config = dict(
    num_hidden_layers=10,
    num_attention_heads=9,
    vocab_size=31295,
    beta1=0.9,
    max_grad_norm=2.0,
)
Each number is 500 + 25 x the weight over the matrix's rms, rounded and kept within 0 to 999. Layers, rows and columns count from 0. Numbers have three digits each.

# layer 5 attention output (transposed), 576x576, rms 0.0342, rows 211-255, columns 192-287
512472457499501466489539530462484505502479489513482495495534523462481466531498453516481509521487486489470483482492493542507503494528525467470487503482513493474493499548510525474476495515504514475487535528532499457525492479478485488475495523536481488508527516509517490515507512503497485498
481460506488473501468529515499521474478512500487509507487487520470504505513533500485526484521503506510491473550483472521481524508488483489534476467488510490498521497512540489499488518508514511516481466488515489482499490473510535484531485500519478513515481493471475484478515471484505492437
507507503508510535545503479504544532528474518482516501477482502504485513490487482518491527524522500475513467478463452477486491469479501485482503538522513478482485517491488533490489496508478506518494536519467518489498463491502515514460506514515519514490513536498515553454480487488496514460
515477517508499504546488482498529473541493485539490483475483523508489508520497526495501528519528507504531524483490515526494482517523493516506501494532540502495501498527488502518509483456472528481494518488469501523535528476474461495487462487474506521488501490516514481535495493479527535485
475476532517453480494491506531493508503491482524520464505546490487520513495534501494518506527505474490523517480476515482501465496520526469521447526505472480482551477460488482498481487477525535498502467485521493495508522464503492495518487508492486492462530482491505484503507534478511507494
514544481514486466494499484511512508452463516454465505546507544504505514523504491483476512507529537501496510502519483523509514514500461491497488487523481499469482539501530501514509509509477500489511482498494468540485465519512512503534519518482461507484495503458507503497509488497507498498
515541532511481522524474487523536503514495510480517525488481453505498500467485527511540491468485503519490501516496536506497460485530483497526489497526504493505502490470511488513514511466457526500514538489472512481523501499519494501474536551510506539508476516499466507461493470502501481474
531457493507461479493491490458487487476482469508503515469464489515496524528529523524490519506510494496516503518475505477500464528517483472482492501531523487506502527525484468552506496492484520528504526507490494531520496512501516510520506511512523484509494514518468451508521482525517511555
489511456479478515494510524525500537497487483513476531480500517495554549543456523521505484504524502488499489479492498456573527518455456468520484499516476537496525501517483524525485450507508488505473529519478484549510448492510471512490493520533490519464495530502472509531506451503496474462
511481515517527483525528508422468523508462500478471502494497530531467495485495498487549495504518508497526499460507511524494511505472484477513517497475545553512511486537472518541479501535519528471540538504520523515529523509507498527467541530489501500506502487511512475518481506476511514472
494539520513501480469480495475508500477507505480497482488493500496493523495497510507509519508473515519494494453529454516498533487525522515521518465493510535495518506498481507481469502466492517494500525503474496516514462525463501503466463478494506481528524511552516479492491512460459511534
511454469477521493506475514487544494496485472495472500505493517473496507509487530479509501518510516502506543475514519516474522504508487471519517510504529529497462502520509487558496486516511488507494517482472505499516464452514518501512505473492502509486505518483484496485470488523521509481
532494523538512511490494507498479511549460514487530524540520498522518511504510482521502514484512507514506505511506518481489497483494475501512510502484529525489502510477522524493522474506506487503483512507488511528476460519505498520473498474463518497534527485486480503483497488500517516478
529502480525510508512486508521531482501504478517480497512505477551485499536507517498516477505491508493472483482493478489508494492481548491450446532525490522521479516477488489496499479510481532487513469536495499507503526497487495498477461491502491525467500503497505494506485486539531497483
493532479474488478501504486451505473487443491486477483470493491522484501497496505491534478511492495495504502506516493499498494506486503480503504532490483540470489491518489519471548504522504493513451530527521530474517491476513501503478517483485512501487527533498563471483517485485535523489
487513482521491512507478492493490508489502507502517507515531512510531474513489464483494504528475513473505526511511489482489478480497534523475512445461492453497493491500488530505449514511506500473500489490500512469508454521500513512475525491520471484532486508492553514501541472548499549469
522458512508521520489502483492503511504529483489473468553499501490516513502467494519497500459498522514495466540518533516509489505532481490506510478468505502490486500491498504539487500495512470491492494478500458501525559532482523510492500501492544479485484505483519502474526476510525461501
529469475477508522488505497551530505498535514535510509499496496494475490498526518522514493511481533504466496524483519501508506503522494466492518442504514508500478495486498493524518536500477519519479517527496476519489520524498495491509489524505532505525483521486474501509482505485488506522
484544465534496492498512526538500495456463496476523487508470507481522493503491504506484536528490517511430488500515500497510492478523507483467469442472495525507486529496535505498490486462539487500499459521523481475466478479493530515513479466500481516480470491492498482515483523509494523470
488516527515515517506474502499505463487534496524487521512504492484506464453529502464508499502482499536510526525513526509477489494492509506496519536482516512531462507503501506517492501504476484483496493483487514487501517490459515493480502552484480488495504475531548491523505490497501467482
517509473475513470512505536530483511524496515464513494539467486523494520516543495505468481494512492495558475506508521494484505522514474523492481509470527506510485473466527471509525513491529480490490432497499516461496484531503526519501508495492484517489492505500502511512492501497512481505
495474476461469485489480516491510495492523510490478507518479516477508533513549522544464493481513536505516472515512494519536515479532484510510516514512495506501509511492480473521536527482476511504500510514513509503539530483504477489465504519517484506522494507496486542514486537472478525517
483503471492531561483506453489477481484489492462541494454511503490498526514489500488506474478497493490490481488508504499497496543547497474539501502491483501510521494509516518458497457490509471520531492528507480491477491455501515536494500542520522518526506514517493529526506475523517512519
483537489494452507475473519465515518534512500507482480506509495491467495485498513485481515487497435495512508512517498490502479514541499502470487496490553506507498488528482543487492499483484498533518461495514470477482488538487497526514504522480533497442463513512487502489505522514497521498
467484481493491522500521461484510495512505501497504470464502505514494444531471478512514516499527556502497468500495477504509519463509503497496508444499512494483520512515535493512481500503485521497524501476499493491518500511515501452505502479510476493526473485506496507499511542517500507515
480444509467498510500490493541502517516494523492498525471484522471477468467482517443509506493514484526550476520525509497527521509501503473538497524527492472499537514484526510491530535514488518490478519484487478539506512507462469478470501533504510498489512490513497495499525512521491539529
500507483496476498505475505489528520519496514482510518474532487475498487518472482512476524538464524478505491485492477477485526513528487477524469480482524513480512499522506486520494507507487459471495510488475500504506524537480477465491531491539545477510514486483527480487504513507499507478
478479489536503501519555499506513494490510512493492536496507504507532495497495517495487530459476528485476503498497488531503500503508468486531492486498498493517513492519488523486499494544487531520497515495525502516512485528495486477497501503546496493551527500502532497500518492490514504506
501490519523474509531467487515523519503516510502474482505530472519507502532535515487490493502503478503489494518502537514462505492470498484539488523482490513490536468487495512513519499516474496468472542487488541526510504520510456529492503498478497500524508494558483500501490550520492464501
494508505507499492497509484500512496524526504523484496464497475533524514514489531522523511488550501499495471469486486476533498468490479500496501506463535527484494493502516509508534510494533504500490470479490518469533483528470481504458490524470499523506472489477502520495464523489495523516
475500490476511476516475494501503513484510516535464504498510492502500503491513506478470451499521493496518505521479490499492499479474547535551490500457517478502461505509530494497482472495525502513497503522511514495509537473480496538459491493497509501488490477507518494491524488497483497544
526499518518503531513512496467496505493497541489500511515505504486512537508461505545509520488481471526491507488476491489491498526515521500512473471530504489532502496485510529494491473520510504493490502497483484453490484495514489487509537514499487499457464488507494498496488516492493504498
495500507512486489512527523471527463529480518478479498492484499507514531483511464516516487528519530508522513479518485516510529512479485484490478519497485481516520512483472470535502511457548516521510505466478501513534502478503517480525508514506480522510518473491519490515512509507496523505
506504511475497479482554513534489471537515503483488517471512535484500464535508482521493502519502540504461513535504494510504526549476526481475511452528449503484476511510466483503561538524507503502526517469490513535503487499472511474457479499497493526508538519471508472456514494488505516489
519484496494537496505477471553513492476491489523500488495479495507487478509488474493508486538507524505507491500502476497528521464484464520485507493507540490496483470494480477547484499500510500506508514518490497483492521486485511507493494498474481497473512536491491505540514498535474518498
501483497504483491537495488503455502505483495522486516514518483512492512479510513498513494518508506505529519497499492440497509518475519503485485509484481498511488549512502489517459491483523504525505499509531502527484482505502500470501474485508500496491502516511498464499456503507539491469
443484489481493495524501497500492498527518513502464506478522521494480477463489505481538509457473517478508465491527510482492532543483513553490473472461465491514523527497510498498507506488483493483513511500518516538506534549467519496479485507538541516517515502515516512506503492536505513480
477476481489545513534500524516509515485481477528485489470526526485493489464478499456524513489522538513469498523501508498503506482509511493451498458498443533503523475523528493477493513553500479491506515516499498513490496490495479520491508483480510479488500519479535470466535489468503540540
482434481512447485537510521475506495508498465476498468486467483483496482518481524506532534498508501515540465493513495522501509523484488523516477519525552473495506504495498519538523504501538511497521513505490516493505523517514507498461495494447498500562487508489507494458474495496492466493
489510453512541458465497497484516445493466494477463493469504524514482503476463488548548487475508504495472500476507485536477494490476504487539505506504545522492520506525487506491480530516512536488471488491514504517525500515529517494534529526495500499493501495497492516498485491488481521482
513481529473497503514533528490502466507479473499499480528441510499529474538491455515495554495520490468486509483525493512478483519526498458479478530511546489514531491525483517521498484485548508503509497499493456518520475497464516508503495490525489481502477500531514527504536498512487516473
487533518486478513493505530534500505504481520500522478446475506476501527487518482488465536540533484530503489514492496497504503483511518503505488470503551503493496497506505490498489508484523512522497520487520524517491505451471523456512507487471488500482524485523459527476492460490504516543
498510504475507482488532510484488510520504504470517501512517514533503506517532516537496490489544448502487497500489521500521508495544506522502509522487497511486493504476530526466507487505505528466511471473505478463531527461498507469507493522499476499479494490520471493533514517543513493510
513485474529530521497496474529506508460502504516462523496520492493549453497495521505503479491455529488493511509505480480486509495529505492517517492508506474506472484524506527519485492510503505498483528474475491478501471499490517494485522550512527494493525470496499499480493515503500539518
526468500511501498472499472485517476526501517514490527499469500506491487483479494529488486507506444481506513471433510498478475533459511529515495480514506497495530476493502483524504490484505519511501502486466495508517492490493492492460506513505485458513484478521497500483514494494538476525
# layer 5 attention value, 576x576, rms 0.0335, rows 212-255, columns 192-287
482488483532481519514506504519497512472511480476512509484528486497479502516477466480500471496468507503507502516532525503530502472450479506557482505478480496466495484511497502499458466536516525507491498485497489513523518538501471508549518535470492495485451518491515476522472531518463482503
460487479528518503487492474490511502512460524496495469495474507475488489490492502486476528500488527497523537446526477524487496531475464495509476495504455508510482483494508492484504466513444488526547480509529523493515527491489519503496505515511501489480523495511517529509513536506537520517
529510507485494481474467498471491501494550512507498542509470560500499518516537520527483489512501474530512461492517517477502475491497512491469538465485504514478510481488482473514485522520488482527506496515489476523530511473479499515462487473498512486518505518496498479526494489517509478498
528495468487496526512501532503473546487500494512484496496519451512490516496504475508495511473485496449513489484517485508514480485518466523456505509492497504506546506514507487485519538487496493488503499494518500504473536470512513497541468481468497444500496490480499465514509501496482513508
498501524481490510494461460528506545499507502508481505513478501500492485500561498523497538484467518506472485519514462505499485485538514495496508488485469497488502526473493502518497521491528527500475509501512489496480531540507564480523473474486525513470527523552538476521466483495533498512
500488502510486526516462524494504456500532496470486497512495493512489503474524482508488473438474489493510520502499507498486531506500533515517480535489464483506536520509526485511522504517493540482481498514503521524504514492466522489489489495526523513497515508460494490532487529524540495464
476501498500527478518526487505469531513519502498497492514487532485503501505530486463527498502509479520518516514522504514530478486535515495508511511527494493491462546500510537494475512476480479502485480507523491509501492487547480518509486514515500508505520493558481503480509519509463479478
483514484504491510512499468490514487495477467500494502476487552496582507482521491474532517496497493477486498530488510498494515507521493527490475516481548453488507462480502520491512497504487464547455491513520490495495477518511481495477462554474487511475488481510477517497523511505476492498
487493531510506494519530494508493496456522507504483500500481478482469501470490489509462482518527459487499490476480475515502495493487489517450495487460464493491551511475498549476451492511481511502479478469500482463516497461520489465490525436481483527543504472504467501496476511531500521524
510493480494529513504473530488525484496518457515529505471494537454512468517502511496513468512484532516496495487496513522440507479502526502505510500451499475495497519466498516525510482463535488484519520481536508494496513467555526468455453499527486518509524535507526487466537539517492492501
462508435504512517486512468494521493511536507497484485512479491501488503469509555527470496507498486509502516488530512482509477540495510535509530517488523502463509529543490485501502526485459497516515503514509494494485479455511532460508508493523458482523526502499518499511484465498503524529
463515476489511480529501477485498479534505496482508526516480498485501529518515455493477532488520499490492536490498528508520497516521498473462529535503535514504472529489534497510514500518484506520518534493507494521494475465504506486429517501501476517540511489473514472476496503503504506458
506500487460490548487558480517479518507486503507494457482450546497517518471471467522475555493516469498540517478481526494508504542522513476539499484487512491549483485540497495542537540490502494532559531515511489496537460489497498499531493539507512509520522486495493516507532526501502481498
482479482520466493460502520530525496480501506469484443505549514484499522490489474511478508513501512499507502478503511506482537464511486479459511519517451482494465544468527517481507480486469448549500481474471499513498492525515495482494534472505498499472466547494506514503473486474519514493
510474465512517503511473476518460517495530464496516489534519449514477482495507519460503514534513512525503483525515498524508554493473546553487469484494493482505487525473470507471533489520523491529483465487484507481529497523518533476511472514472534515475498495516536471542521501467505462492
512484516489516501456502501487506471495501530513474477478539443491493509513503522496511442448520464480499512497514474515518533493516518507473490489497483463497532486500487530503472529512501507516504511502482478480475498505514504501530516521475513509507501487500487499521522537507542516475
497493510472466475490517485456489478565457515500543478517502530466520472517515481482529510497499490522529485495497462515522458500519532489542492511515509503540499496503510524507484495485488499498517537489485487491477504488461532474463519533506533479487507474479463471523520510466512483482
534482499484485498492484510525503507486502498522519504502498478502496491473493481496518483547527499506502503490507491491501477495506482537499492500522540501487496484511448462474493500512525482557493573479514498472474507515539489482493498477517512475478524477492510510509506497492503529496
506500490505492512488522535486493534515517508480491496496533483548498499501520502497499491509484534465479480526499510472485481489532536485487519497479487532472483491460518476526568479575475511504483525504497498514471507494538487491481500475513528527503491480494469473517491483513523488522
494511539509451512514500506490493479540463482485492498467500514487518464462472464493494500463507514512500509515484488476485506555528493452474508517532527498521439517550487498535487448471533541480501512442465482525519520511502532484516533502483531499513505500502515514510506470522543528476
508503503516493500520511544508485508502492503521508500513492479487512476486510519484485491487498476498510526484495504497497494509523538496483508500528445520521490506494527488515503476473512514505497492497517505475523504462475495468495500515474492475517521512512486480500489478453499512489
496505504512482518456488488478529456475527503505472509516499490509507485478489500495515506500490516523509487477491487503498505504532495459540520511500511510478503505491485518524492515527459474508502506475483479504515497526494479532478443489520506470491447482466485557517505522491485499531
521494516497536474491502486487489477538518468469522496450477478489519486512466542449507444472516496526516512481511485518558481497495491478458537488519473496488517478528506500482518509518497542472488482495480484476499500445492511498528488467527503523521456471512450524474485541515496514479
504490504533549483479497481491484511498466491474456547524507485518471523493506524521512489515511470492505488542514506483511482478490498508502510487514474508496503549511500520464483504489515519513530514511488498504543521533490492526460476491521511511494531484516489515504498511521519487483
525500492482544494469495489490486506510517561472479495496484493507488501538542495497498477519474536492508479496500467508501526539493544502540521512479515508523483508511547474485489493507498507442500496524527482487511480554503494487487513497498535503517490512515485496488481512525506490547
491486507523519483505486476475487527493467502506559508491462534519499492523476500518492460505493483516493496548502500503490460508512490483510462504482528502498510500479499508504530505475501479510515493477499501491530480477479549519501543484496490472511486504511498488522476533489469496489
464475507503499491470481488494490495535501484512526504454463492536514504445539508508490505508522508473491475474504536509489507480457466536514482481498508495500518545496504499507470512532489490544529483457543484487490498522498452477494452499496510537534530505518546481475503503554530499538
513502544510515460455493519496531498515476532534495458520491525500506499512445470505491475482505532526477536512495514468522494498504519478511511512526501517486488488490498511502514526506523504503474476461473505533499518457516498506519526486466514512543541498557518457484526452498477518505
483510512505488524476510517501484540495478517493462523483533492491496501503490461483499517505504508481497516492489514512549500542500489476506489496507466530516518518544544501526482492472533506461520532517521487532529499502478524527535524501492486486486538492543517477517510525513521483496
507524506508471511504483498523512491520485514513460503491528499488517479472512496503457475478558476469473500471493489527543502477474488499505485489516488501460491504519526481508492458507488545499479519501510491492465490478486480524526530512491501499483460529491541522507499488487464550514
486490501504500476544497506502478496484475480513546487489506488540517484485495522523492488514478492524502535527506489466526503464497443485492524556473508507515504513512523525512533526513499546496517501525501501498491480466489507480517508490512463532498544469485532468495520474496474488495
500503532467469525518549502493489511464480492484481487466498458523517480497550495486480525484519530467510491532472515498514494519459564443516513523510531518503516473509485490518495527496528514501474533455495507526514505511488481493480542500474463495502486504503497471492475497455506496484
522519521463497489545510508483481504536508459513523489496475492474494503501563464535507528471481520482520502510489516479514505518506510504546529451495497473492499483469479534479496550509507503498506544484526501527490520507524494480553502507475467471495518501533502483520512521470501498471
513512475547507507503532508485486531484508524503506498523500515559494510525481521528471496500523494507459498486484494513529499508521503516521511485494519515459474494511494485525515490510528505493481495525499503495522487514514520472515520512533487509532478529503498496502507496507494498521
484497525491496481468522486539461487495475503452479471481480460459476537489502475472530526511492518478520470483506479477494504527505485480482500487483524514520486523494485499510507461495500503517463483515473492499485464473491499467528500480515503515477506497528511481490535473506458510473
446508538486539491508473489514542495513505492536531510515451518514504527520502511478466512505511491459518492507456536542509510499504487542502464517485498509482510528500513492502472473478500517470519486491475504510490516486513467517493487487480508475471518509480511485525508480516498486507
492496465527490479478489500512499517438544475518467491495487509524522557542534480481501522510472467494492501480522473522466535468516522530477479466505502489477503532472481506484455556460492490479509482479521479531512483467501484513495479477508497486513472530528459518523489545528533507520
518485472497529494479502488474491490477487441471491506479476529469506493500501526534497480482561486501480514507472494507497507537473485477507488520506487472502521532497507551506500506502517511482532467478511496536480484553500483481500480472467502497482459497480511488488527508507491479491
470504507526476499455494509490517521477507478533540484461504473482507528514526517476454495505553470500507484517529512526493490476523504504501509515495489511521456457494495505466508504506493494458521485529529475473520493488474497455518458501496515500532513519470515515542513548507513455513
490504483499465481497522508465477532529533510525513527450467503505537499502484517488510507483501469513516519529511531480482487503481448478491504478510487538509536521506510521505533537510493505500508445497500484491503491521530468499502524499470464481515491487517501471538515494504545528482
495496443487511497503465516508485551471490502509503479501505532513504518494484485494540517512475517489498491477507497518481491454493481527515470470500516509517478478490549481512499500522492512493491455488523503529498506465487527487498504489489517458499519505519449481533462518526493563504
514505522498516470564536498491484510501493484548527523523509498460524502503500486528502486472499496512522500518503568490496488511524494490468479504486486501535470480513471465496512528487515523482504516515508530511518477518472501487491540534488494509484517493494473538503521485479519493511
485489472542499482471498508485520511462518528516539485520473497491500506448494460471488454510510522483487487488507514496501495457498512517539486508516463525524483538514527495513524519517489506486496482514473478506480541453458523461489461486494469475524494493527494524526495514506509494486
498518507521511481512491502484509481527517511501527510525492534513513478491519500495486481498500508506468530526517488508544502471495480477500523511458486480523496527509521508511513483521500527473510489517483459486449478503530506496488485490504500478515530483538449488493526487537473481490
# layer 5 attention query, 576x576, rms 0.0321, rows 256-283, columns 192-287
515513490495474463575457536541516489506464478520494484487477539489479540445489471518492457466534484500483509510532475503499529475520565501532494536516485464534479510511490543498524497466527488517545501464506524519452473525503510446511517508494525486483533496515488520486504523515485495487
532489510510497508478433498506512516475527543514530565475524452460480494508482486493510462548443477542502499505514521527483494465460547516508475493521548520484456536489484477541464505553488534501497495513485490500525505526449519527509521466512520510507501525500534502529525492523495459523
476514502516459487524477505540510565553474475472510504496522517512534564515496503489507555486540494514498469544458499468513486540541515543491518498499471461481477501484516440509515494519489487519473533489498555521494501531468475499502463506452506489450482505525480478476490521496478524517
495504453495492481506539526501489503556472477514486490533540536531520486499521472502483499504491505515575541506464519485526475496534490455535519547569469505504516502478487539526520454499511543493533540470511492518509482526492457499513495499499505508505526550486503515451488516493539485490
521454499470488460466489521492529489520496487519503469486494460472479506494512477490506490520527494473454485509504525475512505512496470497519465482519525561537551472494522516518526487523504521488555485498462484511488490501480525502508509488485514535552497480520500449522513508497542522450
483489468501477475532484508439479475497494496492530460521500492487504485519492489532497508485502539490528470492509537545473505493477497462511485495530484485519470530527511563488494502491503488511531515498501525534477487503489455462507536456555464515506521504522493504484482465506530521458
497479516483504471481512461482499502513484498472516426498488488503483499463505502508500516478481544478488477477499514538468532515501497479481479490515532480511525477539506492465501483531482507479494510556457515520455470454572496509482536415508477529542523453482456543460481500495513540476
556517468531505543477548497572488489502495470497506510485514475471514511501473475443478512490517480504531506486495512483497505539466517500539542524517508455494501498476467492539488483447489479482452445513506497487539555494495492487475509548535481438451486468497526519506521461514457497482
487531537512527499498485539513527519464495514484515526467464483470505511495498515474489469474514544518484479490544515534505491483469491504518502488494476464501518514530512457542536512448487506509456505495488546448521524503456471483507475517481473500510497458507512490519521477511469495516
479506538528480529477515496533516496493493501499535490499492499490454492500493522516438498528456505546494490491504553528512483463504546522501505502498474553519467485487494501476478535532486486494468476536501502456500519545432508497475481484515490519494493486526473484482509491516504485510
527488485511518506522469478494525497468516506488468512473480504515463507527466482480485534466527501510535505468473518488508518520507557505503455541478494536486493489554484488485494497545507520501513493479478446481508506459498470552474539509508502562460514469509519501479458532501521469497
505478526497461513465544433502502490484575530492520492460495477466471559495511507485458525483514495492523462479444496506479512504490468541491483472464499524478500519500491483526492475513496465500518466478496506503546546463483510515489455504500521553475442495509527484515528508471523526525
518494483492492504466474510493526518470481527540518516501467474484461512491498461501542455501467475496511513520498543556533473525449514527510477487564493523517506474443488546478487509521491482498459522478481481522474458492482507534516494477514512506506434549537527525478490493454549452511
516513462516500511519543519504502521539465547540502556528515515460481498465467493498530522556483515513502533449484470515527546504457532479473492486512469510511490498520539483504444474484513535526496538510500465466460520481481498496528478443564474516490496550496442533514498489470481502518
491507494527523509490524503504507545497524521458546526477496456487480537485466513517497485519495500542501489481539514551485489491506462547478494550487498545482458546517526482478479507474499420528446518542521504461502527524467515510501489470493462461509490487479545481535505513455464502539
496497504486488479472443561488464544528511501489482432470532470498504518520486490488479474559459494537505537499506486525506483503512474489524503425521467454488480511474486509500531493497545480550479503533504522472461507498513522481489507524482504492528504496502505511512503437513524527500
498506442526504469543500496480483502543430481467522518500478528506515518514507549520516516528447512505481524480464537474505477512506514478519498523544530517524519544464490538466529540449446535473502505485501520521496467492469448476474550513481458558496498557510437454515505473490465487462
464517506500519511526518453440524508488493544495498511521508499519515479516530494522466503482492487535513498512489508479526483454466463496519497502479501525517473491505521506476509470520477493493515523533489489517494500475520488511506505501498479536551514526543533496472509528468542506535
520483484535530477525451513483519499517458489482474469488473479489516507478509520457514459475514525472502514547491481523471514506475506523500496490507511483520565453510525528452477531531490550518500503524475463501490486483483526464477494531483519548497489472519519519465516485494495524475
503511463471513539488507462545472463518499497497528489490510457477452482495472483490511503540484490557516489488494497534474508485438520483449486467489505522472462513477506513518479470536522472476503506510482498484483560511488540528497483476471516462439467498473518487487501507496516512509
524508482491474480474467539508491451526491477461484471488527491525508507485489516477490468529526498485483497476554487522470466500507529495501488498502492480541527503508463470500496481482525481494486417450533463521483505526506530483521498452523473473504489513483500490500481474507474497504
487478481538516468440496501498517540530485467476468453519520483480495500490502454501484485523465485497467512507496571485509477459514495520514521515528513457535464476494523504541522504518517548461515477506501533526424501463515530498519542496502546469507536473461484515483533476524467496491
498495524505491477456514451525500494512504529518481523499514498517507481472503487480495498498522481473562494480480468527504471502506573516463508513457500507498479450447470483509495519504496484455501501512493524523468553528497513479479471534480529484511508527530491517506527520530527477491
462513528514495515531475579498496521504517515490485497510485508524545472524503459543504464503516565493472501454485509511538544494531471509488553474497478514481520506529553462494522511485485517513444518487492565504481525517522482513499512503510482472528504497543490495488499529509476472467
516467461506519417506510525488556497487472463497508547481531461508462485493502511488470428546491490446509497520534509559434528480504500487527472543533522515481517535495515505474452474467465499496528515518521455507478512517499569456475496510512540490540478519466517504523514511482535505490
476514474477466484498532535499493509531524495480521471472485503489497480503516491505508534490501569459484497505486484477468512526544545494502500484502490465456490470491527489461499464505485528515483472492528494502499515511499499463479500527520518529481500485493468505488498446520519454468
496498529475536504487496467519523491463583504465517537484499478519516547506471580500473491491496493540440495475528463519499515487519466483520524453503500529463478514488516479516476507505479515501526461483514517501514522496503487508527455494444441495465531461540459469502517474471481495504
508478501525495490457506497478512524462458478513517513479504503527517528521509489529503512485496502516515486489548488499479574490516524569508505473504488504440504496529518506511546481487470512485509506485512469517531534496509515491512459510500484435508538495478516455513490467469498500518
# layer 5 attention key, 576x576, rms 0.0318, rows 256-283, columns 192-287
501499505501518493462520502501533541498496450486506510538499508485470462503469486524480538558512496467462502548507484487512508513493535514572505496549498514448531490454532549490514501498465470472485498502536532506468467474527508479506504521491540521480491451546509528488480522490499517487
457536497461464548499492493502477490460495512467464519441487516495487470511526545486495481504471510507501510455497518510525519538487521471474500498593520458487491520493497517479498496505475494504540504451488508461472568487487477489497469480565450507522485533535492508467541492502477469511
501479477523534518502458477510528515493469477524482494519524529492467466469481509512499465530539482492470516508482513497527473465538508500517502528474497477479487485521525452515524499571466520504503510531497500521489478506509474489485479493478502488488529547453515463464493481496493525501
528536496502531505487502501466512532487511497464499491493490522517529505548495483533522472470531488499477538479475492480515510483530478525573509444509509471481523480528510474465501507529503492463472540476548545491514511513510478494506500508490478493534498464497490508457485516515518515510
515506542526547461477473506461476510496539535495495494512512499509495507524508491537508503511488510498508486550512557556465525485507480506534499502446515530496521505516552470507484529519489497533469477535470488429489475527510524534523502526472526551487515507503485460544458521512512519516
504487495456507464517529510508452449476494485543521515496508478462467469520507544491509509558482563527493467513527487455542484496464512498538521508461490499491512492481507525484513499459492489480460484507515482440513454456522449453485471497498526502507484483536507499505476527479483502520
508533521496501531518498511530453503493438534541503493520516442462514509542488508495498521536512514524473481515536501478471496513472488493507523516434517536489506461499501482504498475449511501496544501463469505472471441459530510505523491514462543518493527462479488498533484516517488507488
509527468506491514556509520526525449517500494514476480463521481481501531431492496501506469508508546473519544491515488472527512501520484481458510525494466442504458489556508562498543513527536490517507492452533448490514466488471480497464486507468471511469475545476508496522512511516466479497
482505448487467526470501506513487452509478499463492493540490464495475505473506497509472518487453483481528485490545520528501486495469493504456527507525463495472484515498484557526480478467470468528521485494512452506520519501545468481494506489510495504503509522526514543498508497530511522507
473505495515489553536499497530515508515455509522487500501452511534459491521509533517455484455485493496489502478521465523466508462498536482475519557531511493471444487534521484541512536508490479482477484555518512544500516485482464459488449500508502493502497513471512497481503485520494519488
511510484485526531521505485524501510519471474492482497477448493475501539551457476498501520513490482501547489494486545552494540530472509497488503523517463509519529498465501520516451493469497550530517498442541475510483491510527448506470531512520500519512489530545506516480506520527547446533
514460484482483512495501503494532516549548498523528498493489474508534537514488513518469482494453497512482507486508529510490537526494497505462453515517498502501509560450484550522471508511511493533545474480508474508525540461511517548479481477508480529455499508510471534500546506497518476522
485564518492516548515444544545492514529509537496497476502505474525503497523491497491494504497503497497463470509533495534519530529457543522527494515534505521485494489454503544486500473493491476536470521482518489488505500509516515519464507510499490531499491503556516535508550538513521482509
516494513514495475447533493531507513491537519540526512479529466476485522499476479516511506491497516521512513518561490570509505506488481481514473516533498508487507496529479520499509487501515483516470527526480423529478493515522520506487500479568467504552512484494516542492502541521519511480
503534483495476490493492498495487498517482532471520507468521485450545528508519497456489504488450529492522504453513478523492526492510522480522460527516478499512469474507535533510513470512531493533519514508550514546472518501473488460486487511516487479502464517524520492480577516518493470476
464495465515448483488539539501476464516538536533496545502520517522456509519522511462499468490490491499506516454526514505505501485494485476515490499474547514510483446480473527491540538489501508481521524518491495487495489509516494478494513471512509501488539558479527504505518499490523515508
491523461480521505480517483471467516510459471518482519533495505497460558561515498492533509529485495475490476513518502506511467529510520507531530503445530516507534519469497539457527477464513486491462503492513481543507425457531454485493524468512457496511539477572460513505482521479502492505
499528517498504526492488522507460464499471515483478524473526493496548509506533475506453512489508460543532508476510497532526515492495499472533511515550523492484468519475469477502475499500465520483505519544519535500478523496521498524532491517486501524489502487499534529494538462476466482491
508551491479552475485491525519490525483497485500515511477465500542439461484507518481506506517516507521510425490509494458534517504478495493486525519479459482524492458482488474485472509462502512515557504535471509490495507489468467493471491482478532432508498483496514514482480537474517520538
533468489472526491506473512516506492482512530520518464543496504428486486543523517525531487523524511487466487454518484507467508499512486519462488495528514463513468541517490503452526540515526497508528521489481499584519532501498490517484487497463478497511500520531530491536557532518519512442
551506535505538459501499492487515488502457460490491490504508522487517444478483481503515488493535502486468521490482486458500446479535513499516506499485539480528526509499499467498525524476493505483472505486484543509513498510495522512543504518480528489495459504449519467490510493473491510530
530496519489486493499463522499508487509446550518477504509490495452512512436491478477486478544486511478439524530530504486497479456500513506505522470469515482508486462500526466486513529496482518481483507476510502414505490523507495494516501496454533469528492487501529484524487501507463516510
500530525485484535514451567495520491484509529471494513472542541523480506486529516509475502477442484507481547489485519485538495483486492504485498523482524461493481488484494488494506554564505504488529508496501494450429522501527474545503468503500501460444500533476525492504551512518513516442
469444486526475488514503525533462499515444521489488505552488506521527438521472523496567475533541476536503526485510500484502547466519515512538482502466500480498524480509529471534505441545491491475550524499508513491495475518513511551547482505474540473498479504476518440450495520483493504506
495602508491503490482509505492525562508525485502529511479494452510529506517534502484458522518489496492492507471502451488493492479525502504489527481483499501536531499497477521498519440449487499498508505514485548502515512507495530514526465492522513437511532464516495471489500461463502498495
508499476488512481515518474504515510502511462519511464534500508491476502514466536499498500526519488508522508551500473499503480486529505501460481481513527499497509464519497483522493492508464497511495504487476488490489463471480526554481511480471458514520475501453503510459464497492489456506
495465508509511486486462505464513496473517489495487482523505488503524517513489549468473479501491511502498512504514485536472522503524449498457500496586522480465451485513487483520513502530516510514529479482546431494518526500440506486485500471510502529513550520503490480514479510510501458517
502541531492476566447490479481472480485499496475504475506512530509509482471517514502509507501504567490513512499469511480488519504491489490458510496505533495476487528512479468530500484527496507478513461480526477490517472488514505490482469507513455508458498497491493478517547471521502487473